python train.py --n_layer=14 --d_model=128 --n_head=4 --n_kv_head=2 --head_dim=32 --d_mlp=256 --vocab_size=4905 --activation="swiglu" --norm="rmsnorm" --norm_place="pre" --norm_eps=1e-05 --positions="rope" --rope_base=10000.0 --rope_fraction=0.5 --qk_norm=true --attn_scale=0.177 --bias="none" --tie_embeddings=false --parallel_block=false --extras=["capped logits"] --init="orth" --init_std_qkv=0.0278 --init_std_o=0.00526 --init_std_up=0.0278 --init_std_down=0.00372 --optimizer="muon_variant" --lr=0.0145 --lr_mult_qkv=0.4 --lr_mult_down=2.0 --lr_head=0.0116 --grad_clip=1.0 --warmup_steps=0 --schedule="wsd" --decay_fraction=0.658 --decay_shape="pow" --final_lr_fraction=0.0 --batch_tokens=32768 --seq_len=256 --doc_mask=true --train_tokens=214600000 --steps=6550 --dataset="wikipedia_en"
Each number is 128 + 32 x the weight over its row's rms, rounded and kept within 0 to 255. Layers, rows and columns count from 0. Numbers have three digits each. The size before them is the row's rms in percent of the matrix's.

# layer 9 MLP up, 256x128, rms 0.216, rows 247-255, columns 64-127
094:203122115181190170101157110099174075118102180173130111162098111092102114112163137087104126173101210110133129142151101130149190116175183124141052166148146142129135140092164172153133120118130111
097:188128073137130119141114136111154147150125098134128138166177118172198165138122162069172088126152062075132125160192153164100151183135152086143143138065086127149138132171126115130117131152092165
099:142143158081162105135159117110134108102074138142161078088125196139096086098110148130139161141102140118106108132041110094130151167113145134193191192122077076119073059164223176138118109150185131
098:133209082167101082136126099167086126091130186111129175105156108145103093138122075136115135163134169132182044193064145122093075140104096095145146103166125120171187181148151113183127121220097117
104:195095131107116150070178114183128159090110192135136112113100053122170145127153159106112102137089139149116114153097143117125143147163132156065111133204124110150153106117125100141113084160070164
110:124087152188138106137139121124174124135148115095128147138074130114114110118080104122122107102125075124154127146096094085139164131127158155170127171156196155139085124121175110143138169144040107
089:108203130108150150117136168141168074170107149069150113142151123137142125166132086079152147107135094174136138182136110148082122079113126114105182115128188123078128164137076116135117166153122199
102:146101168163185143109145133104122086157141112197117148153173154189073188182168086125073161120092136138058103116120123158112160143168164140113155110155186134124134141182129152108159149137140127
102:136156105095167107125136145149134125141129069130095141112094127115132134172135156116115137112104151164119127142134070124152097094108164106164189187098138163121146074134161077125224138177115096
# layer 9 MLP down (transposed), 256x128, rms 0.291, rows 247-255, columns 64-127
091:110135232159094116166166116157107130143126131144119048162142135157127096152094201135186090093153055129099126127159080149102133106107099174103139165104165128130137099088110125162132142137139150
093:106104130158104142077116114137114126117133188064104132106173150173063085141149103172176093162115125122172175093111149106106109146118106168136140133074153100135172111085111128175084147074173130
098:148124029125076162162119135085120146144096121136129131176053096041132102109130122081098096078120178161065108119100104152094117143151109135108128114138138124136158159126099102106129096112107108
109:131141211163148113190115175199060109075126128116142086098082146083124172110134099119114151122131164132073080227134170140143150158132078171169131132148156106145154152212125159156099166137136133
101:200093115183135152098096098177125120176091121176119095148132135084126095177165094128227120152102089117126134128112175119148047126144170152124098185127108123102099153089111123103135120133177144
098:137134079122127123112096207134149154132093138110127122111071130149138132156140135142140203112092150097185182149095127064117090192123097147121123132191152113159175125140152130152083134128161159
094:140193173108104127100110110164038143189143157141159104175152084041138152130134136099155167123120150146123099165113182111153096133158135134139059120113114101106087120070182088124107105147138070
099:102170108134130086124131118094182102158188123152095105110096140138135105140116111109137116139181076104118120088090088158160125149117190159146105118124147130162156103121088088141099173132150150
101:154081102099148099113081141115084167138202064071172116120126101145160107168069074120145117052136096163150109107140122093102135138110070113162172166176113105129095090125095093155136181101151113
# layer 9 MLP gate, 256x128, rms 0.209, rows 248-255, columns 64-127
103:145148159107092124135156082145113097064176134197155096133109169073080128146186136149136149090066117130135121167134126104118111120177140120125108160177169169105077132042185127149169135145118139
101:096088112149124119102147097126143168142103186132106126099159053092152156101126105154105148174161194142150116111130248129132068110067092149101156090160095097141120127118104176094155122095093122
089:157143156110147096177140177129101109037102119136127111120130155125064181122146161084193157156126161157093105183105134164135149133121083176160119130081162084106229164152141157146106139146115112
101:185084080117175147083157128126123130127147174118148125110122067148180192120066169127098116145202152196154122126058086111105137117127155136131103140157107146146114100136174127065122152134115183
102:194062168142150127138102151144144123131104152151143125101133105086132157131160116185146057126117076071166086153153080151090147063124183103172103109194144101155181099152081108127166095132055151
101:129221169095150097188136079146136133152106129136098107121126154112123131130156161092060107120149101103150098100170102154055106200129134116101153090181132164138140086133099199161105051144130098
106:099124102083078114099175142131079149141143174094113082124171149093139080123113198123082214136095116127149127153116135113119186069141121122107090142086099149111106164095134114150157143130126111
099:114129161098037129093118127086147124164144149184074121125111166089122150136101088119159151129158165075112149120185127164137105169098118122096175123205166153134111180131135155152114163101098209